From a checkpoint of a small transformer trained on Wikipedia.
Size: 11 layers, width 128, 6 heads of 32, MLP 512 tanh GELU, vocabulary 1573.
Architecture: LayerNorm before each block, learned positions, biases, tied embeddings.
Each number is 500 + 40 x the weight over its row's rms, rounded and kept within 0 to 999. Layers, rows and columns count from 0. Numbers have three digits each. The size before them is the row's rms in percent of the matrix's.

# layer 2 MLP up, 512x128, rms 0.231, rows 271-296, columns 0-127
098:441500537509529496587501455444485506525485478539441536464510517477494494589533435447514487477448519544563493476470446438503571496485556474511531494578555527561568493404484499499462451483490499485493478473465502558457524539447422453489436545467531426468515461467498515513571525491531545429578503537521509442463531512544455493515485464503536592522555394491523493481507502528497525498477
087:470573574531447428529510493509483528553479496535478553523437589546503490483513566424487473546488521526400491513582530546489455590448441527485496497456536534499498470531488490545496521506541513502497543487562504417418517505522508536504492383540533482488550504510454498472543514481534539551494551508484519525578441481521542584524514452497450459500471505522556475527533463469478500544552
110:466491502511511385483493541505543474484466546564495540413517552540505455577504493521510544471413432521603486520519445472513483479535533531481516487543561436481501443524538488480552472509444495490530541453486466507517465461500459534453478486510459546477468427532393477437583448540561527533506494494489470547505520474497455573509469457573535533475460563522463523500501504480482475500426
090:465500488572519437428405504481510494575532487521543444476484541476431471493521447494439493441480550472488539485467468507563485525482469516478494551512542512419564511524514508401542467535554491485495506547584494509528480528547522537534515523494519429468465524572516587519510447475506538438505449440555515489504565495519495524565420454424461495475453455501514493492537533421540474503532
111:490518425517482562457468564481449454451512456555488458516407493525518448504556517501498552474542591514487438512465492519398457455497456499414508481472432531515557474545474428499489547556568461458548542601483535549549512534506546560517521455526523539476516487536477523465504494524507499505496449518461556444551477503535508536456528524466521485485566441471459505444534499454498470549466
110:505466474494548466453551485508482438489572514544574504458499552518531493553456499507506495554521527410519490448555540511446522493506474541503551578502450549580460521506441542419490515502492483472512484481475484497499559428453511541513491452527553459546501528456515509467547500523543497529440455408435486526503421455477485559482508428570567477533552510438438514578572501489498470484500
102:533497516442523566469516491439545489498466491540476446558510553441449430554491582413519477476486529485475545497509458600484518434514500515483509536508419492486460513450571453506549547424551509526548427410572508507538469473500507497574527502522535533515502512560506459451463522517514534559527544493467483582486464479478413513516549480493560477535521545502467453444489535521511502530529
110:556443484355459491479430430508546530504478498548529448434438480575459489525537442535523491597464527523552507519429509532528531481491499506501528509487497554595529425555492536537487525480494471497506526520500439534507443504472487489506471486521426542502566448508521487473476489462489526421490447496538413518441508541510523509482484472479495519517446514494560505565462411447485478488524
109:463474531568513517416539441505526417541538477441418522621530488473549499497542554504533483514510522496497505532507476583511499463499558523473485407476478481478497478565502576523476460477539469507468535473507387464601547503557438525489443561563523462470542466467471458512468472512570486498433510554528530445486497494475525529538497464492498532459508514511511529459551491542553491503505
098:443499496493554547540494452570527446569496458538489484492478511533462466599544490524461430536562461525520494524607494476506526521516480568507529476453605589525574516529483545504415416457461520466439522488493500483472519485518489519486470463561502498487504508473568512476499448425482481414430483560526517494494422523469467490470486524495526445509500467436506549502463470518446477506529
105:530516392487517479544480521563479501553524544562523483502449544474499514555486471504491445539473510574471511528467496530594495518543458512506491470519468518524513500488464502539587467490522540496465474534510559461478485550502487454453497545635455507573500433487418539463532502463483504535466501537583486491409555480499578514520438472465479512511424552425501507552445503500471453512491
094:482510534509576498502487555483446525492393487421542479455469510544562409507542471452534521532546480476467482480496473548491468462550515463405453511484523484535515507439482434477512518474531541541460468551465553488488474514480502528475541493471481472464476482574437492446453510490477564507561506542471572467524523512456493566467554543546538550463535497469475404582516501470548418545476
105:475547544494526473466486466534523442570498524501525519497520531433466516467515389522450428503497487539495509538536477490583516527487442508510502451499550436533520556520525426538521475515461538495461447440495522456474478506513530469455529509493596512426443549507399442520497459521487536522524530559490567563455603468574498527531526456405444541481537499487495491502513532529469481477476
092:473414473521514497511598498520563529437422520424476488472544491471515439520447569523508468490516488547466560539468472517527551514499453569523436500558508482532450528525492505553521469515574502530575481396569498496466503474424542492561502484496565491459448434478496523474535552488505529427534531423503483489510494501445448521506464550444493498512513479565472529478440460462562495530484
088:466522534495526497489483429522483487438511496445523464481441518519551546449561537498502516495424564598550544545518565535520456527468457552563560521515584446533504504520514470496513519460544458502514500474442453494500553530516549495471531475539539498450562508506456567594441555556515485513542495493429529444568456425479512447566503531503481477458514552535464540507471486519475452472430
099:487547467474485524499541496557479423468523500478499475492558530465506529510392578534513531392439462542522417478509490476487563546528501515529446573594528515519546503524562476537511499534534420499463545532522485525514514489539523532540457530413472490467483544558498472446412503547428535495580500477484480482480562462520535536458470509491519496475455462499512458515512533524443438496566
102:505448522460562565493465521577514454506467516537578521511451514556544476540439501510477480486485492514489451482460574457481440505523519548471441494533475493533423499463407479463529444527532505500449514519476413540477609450537461519496470530533500430490511512438480499530545477509499464473528424503521456498461574506484521428548452512515533476471589494423549426503510472481546554531494
098:490501535468535444490493578551479567521519517463490532486483423473541490490502467434602482464473452555577519455516549529530413511451448522470375470527538509549481543527510477508528512438550489521525520462483518535497449432514555485555478449486483474521532483533558555456481473504484479490474464450464562517467515526558484541457500510562491616424476497468498453530441530489538507496477
098:471441449480516520517496539540475519453525471466466594499457525494510496452482478547492530502523455441473501475474478500526474579516540450494518526529453454488499460443529567486486539462495496521465433507441528503549534491449453532481508510468496529514474450483533538451454548444487457506508507551571536481538564412543438512388511499502463547544573500606573533472410547562530473465490
101:464485420529492545499459475451473464560496528506454499484466445452530471440536557490545484470516476515440506549457521457542516459533494551501432521464518436524524490495530421565531492452502501501513445442479442485499531492453561500458461544500536474562573531506491525483372536502544542530556486537518470518543491501534496481479526494520480541594523599544552511476559555433417470486491
096:489479522507434482585427533500484536496494448543499458476531579499436503549542467540433505544516496446521526468536483495496505516462473553525591520513540528526553475435566500535482507508466552483535472434502486486529505492441474486503510448592586536534481487521495501478528490450475483512437445517449481479441476424496510510536450458557523593570477498485489395560468511557479454486433
109:512404504511506507499458513497534470554457554440437509507458477516503466486521473501539446453467465539511510557588439496396493477480541525516494475527514535566551502501449488478494532489552472498455527473533474512439496545434473481500527429549487534474525558498447428504393469495467497548533462416507536531466551518502411549470485534541541565583529510478533532555548498499543557532472
086:601514510446536453472460515466461492465505461475565486524438544464478527432507531499511492581510519546493515479475472471473527429517426477540489439527493430503584451488559509523514477467495507510519488478556454451474557482548455568561521507546525479484492483547487485455487492488540484477431563431508517585482438453432551552426459461498508472487548538534424487465472490451505505409519
099:466450495510476477521525458456611490472530505436505472566535490564567525528503513543466572456527494441492494536518494480492451530493534478547516510579432498453487565496472494516529476557427550445475504521552500442524510462451456475511456499503495485428444512492511479525482509444550497446465491459591558516532502522554530570443504480458419456430500450501583481456508469531516493587460
096:533522545502478497503534533551503502564428541494514575435533548529397509524513526516516561530546500494548511479519496524499491505474486511486464488530586521428420475459553533504511402489525487555551529529418474461485449527595534485507497510580504492459470474559501531513493509490526465573512432566434438516501502470475427501451468461503524495457530435531515423502455449548478468466542
088:467403524451553501445504457512547461533497461395528407627462526503446512487582548477414515486490473529445515517536408529489462478522512550503504478510553546453545479513505495443487512489508552454396498485461494460523525528503490481555499477454437482433504515479497525539511492548619534466467477533543478516472524566520500463496490516469467498487466486499537468542502500508492481467548
# layer 2 MLP down (transposed), 512x128, rms 0.214, rows 271-295, columns 0-127
092:484502394429437532473520434554491503526505480470508490506476531474519512491423532455513525623525505548513461526402473467538545484517454551591511521458513520488462510471457517481513456495461466532443514433568533562491568492437518418543542510473518456482523556444499500492520470461511504532545510493477527505531496509516574534420550566472554482504504466590500528522474500538459469538529
093:518498513473501481499486517488416527556489480496518575557526549470503472572524540511569493526551550468519501472479504457514566571498486481547502441501516532553554519512495498459532467480550451584498487439522469410550557416506472532506539592456528398533560433517475550494419469438561429478528481457454516534468524515569497522513474497433499494496473470495523481499442573510478500506515
104:530493464482451482508505547476487547509559450513479411525448510507532483435548482544515508379487537512426558548442447480564546479461484475472480483507496473486493536587469531507477405515518515554430531507514499446468535552484517518517445492534487452449458475407520511526531482472426546501543425484552456518473468535542499406491538503525548486474452466477429485516475459563501539496530
092:550480520460472461556580440521450485474486475550488564530456523519508458483449532563582476552465525522488506530518499502473525493523504513533500446425476518535471470515479525538483512458486468472459458473513495514513539542571484379440575505462531526528482498523448450540530530579511412512520450466496495477533476576515502489432539567516433521502540518548453534513467375528503529522444
103:489493605543355519442477522484552483433453514526506529468561508501448555478520469456519440430455473478500549523506437493515472452466474483481494498464528497425520504501476515535526538456454498543526436435516519525476498533522497434476500499513428485513512576436464573510512509597569451472544508509520460549471521514471566543444504451495439483476457516481480473553490518519488495459430
109:514525488498491474477465425467542454493500489541485510546495533525388482520528564507438526531518492507495523463500519477463457520545522523537508518540460558556473558458469462487558445488507550517489546477514454538509512486520464433505602545482497522468524560547406504461488484511527546421510578546506538445561403450538444519551527453483432515550452492477517465554493412514513460443461
101:518504480447482513560534516570555500566539451501501582556459511565421492488574530515551477545536462536484467475483534474474554529457393497510537429457546463430544545431486541531455446497458487457492516534471610502485527497531505516532535480519457501513443485524482561500506474450471500544548478512550460447429490524561526478492500498458580458511481444523476556452503516476485470561472
102:462487529560517425453544486495512470507451542572480466429425546486469549545512586521505505496496564497464462530522505491467479493532545426517567396567451525530569467445500518529500539541506542489430469514535445480528502474466481563539490477572513470503492427525546535566534503561492495471550499529467564526477552439533523536494532544529515453482490498495513394568475537522499529485458
110:476489514590532535497523408585470494537506528464480519486599488565509461511534431532480519563524484487560539490543521491541500499521513464461468539434515504500545444546551499465426533451436552500532532576508469440546471487533525503538500500537537530536498512450524488520564476439536497491415498570593525415531540532539504430514415494481481467502472482468521525446500521490450478531464
088:559467476502569563456517481511490482560469529527578483543581460452527503488492515456463466460515523491430580469482439414511536489513543469477493490543498469554500525485435528521481527417522520564438546512505540453441534468501443554449463520482491445567479513443427508579515558559536520512446530477508487423454442498545492525514508467479450492438549498466509521555537505549467541474532
099:482461476581498577480528458400489481558516466443510545516508472408532469441476510529454412446512508403549509506436570492538537454473506509510497539515486467491486522511541491500482532470498510535545498495403466457501480489540498494543566526475503470502472491433475465454473474417555477429412463469536449429537538500500455519502511567523511515469463473431478525445562467506522470539485
088:516559412520479504503487527511584508493557530471517558498537499505465498529560536596472470573519527518512517515524488462502507574539544478454517512561582507470528521494548539582521489497458514419501434533516494522546492518489464431531508562422476573486545470442498494495518500513494506520492528425565455543514502569458478457497401519440422449528466472476457600488510501510512532502514
094:531553474438539549480477459495470520522442480463465490426534507515495464517514538462549490529463483536518471440565531507456521506480563425528480557434423452539445532496476477531521541522550571586560444523526460472518537573494492521496451511417396463524506505585490507479466525545496508544531488535444501552542439425476526479484485490581438494538505495487527486516565498542553527521520
091:505579528523485484472467540522457474514568571498454570513483509528408494490537517525468536566512460397516474477517556487495584509506463532450601548521449527536512489474500495471463484505473535444478500502430471497480472448541472368432532530507463486469500497514519503470515424514479463529470509600531497513505492479542544439479447558476543447519477479510562535504486467477495526413472
088:603512469468444472500462503434457534550467539444517550561481468495484498590564439458538519473435526462525467521517418494449519515542525463507509552471564451437436487499541567426524480489466484530525511475465555423497522500441535542489505494447521518595490417535561490448534500496499518541493545514494492475496491560482519434505517495558529500539497505510508493468460470563393477507508
106:480471546573451525498489479481488526543491445511553478496471503499481443525482544498573527415488497486532483532541465444480434465495449513561453490573484413461483437458523419541536513477485475504575472521469573490515443444461593501562503511495509429537452443456518586589505435514487524495497486489470505515465580500451531452484496548552514531521542507448525440519520475513514531532441
107:513524481511464459466501550482528496478468508566544424467569479508430407481475511528505458482448545506555459536458509536544503450554511478535481452478500540497455472467577476492472498484462494511491524530543500506488524464526475423516458518561528494586485472426494528504401467507482451502533488491478549545373501505478559426492424540470482509514419487489431539440476529498454524513587
091:418575499526438458526456498519511535546582522508465479510463470510439495505484592436408530496502464504466503522466546556539517544571503536460498562571460492505423486490494449480559480504509502477508490500556529557496507575506505564514488448502531453528558471524479487435512521469482462535516520489477574481534464495495525480569455528506535464443466478457386465422554505441530543468526
093:510532537560492486513497526489518540471529520500433449450450480495497472507447549452486430420526524476510450477525511446492507487452587478521482441442556506496491552547511450498551551515490548512476473492531479469530493534518534502526536471512474507545579519478519554504533496511525515515470492520555493504462543499468540487410423506479490407505482479374484497559446510411600410583492
104:457486474496433491563475480518472478514572566545502532519530473534490539447526451543432475496521544503469583483510465460509422439500423500468495572608569518471516467534429462516465481521498480505484549489468494489535533484503478515468572447475521449511440509450493561513511405567563529448527491462507553528490443425518428500455554523498489543545505436509478459553514489498463516550531
100:476512579472503447494537473581507497436553534470538466535515482530511544527414462589498425479508612494542517521476514489499586410521458549521524488554512473525513509495498509495461551482469494541459464488467478495472529517493495550544512510503455496490522435400491434467480515506525519510469528436484439453535514534552509529473502484454522449487595383475448415543504487500507515529503
109:577529490534536524523538512430479503449523552526546558478416525426548415493510532528515501467413520495504448503523533476460547481496525560464536512478516563503513484528483500452491533438436429571548498454550516570560514583535504493471562437520509514444490447506472548496416460504463472502423471478517512565498469553455511484510519544518464440534537464420536524489491508480548484501441
091:508515460526461527584511399493497513482452494541440467510476482462452507509469560467461504438490513539455520505502508515449479454542548514455568452542579500541478535497488544480496497519490456470530515481495479501536478415502504473472456503521483481512399540449516443461477484480576459433465556396583559478512537509543466426510558543410504529491488468494561465559553519496515561543503
105:463484482501444437577494488546501505479454440480559480484555580493588469466558466481493490506478501513447505494497494430469516470520498461525443518516510538524445512524497547498506543480546455571448492484553476506437533450464464542449488537535462590513465491426542499428495466464468487537409564511546552486517513455508446569483457507468450475595508493561571510569523460491502475547462
097:500515520507565522438521558568495522467562532488457495530455489466482555418450531489529468463479478496504497446514486513459512477446530406496499486514520470511492506532401473502546496480500460398576488508541515539558490610449396516535588511497528553461488495468476537489512545530525555488470571539573584426478472487475478483482472468476475463497472529502507563480492489516525436474455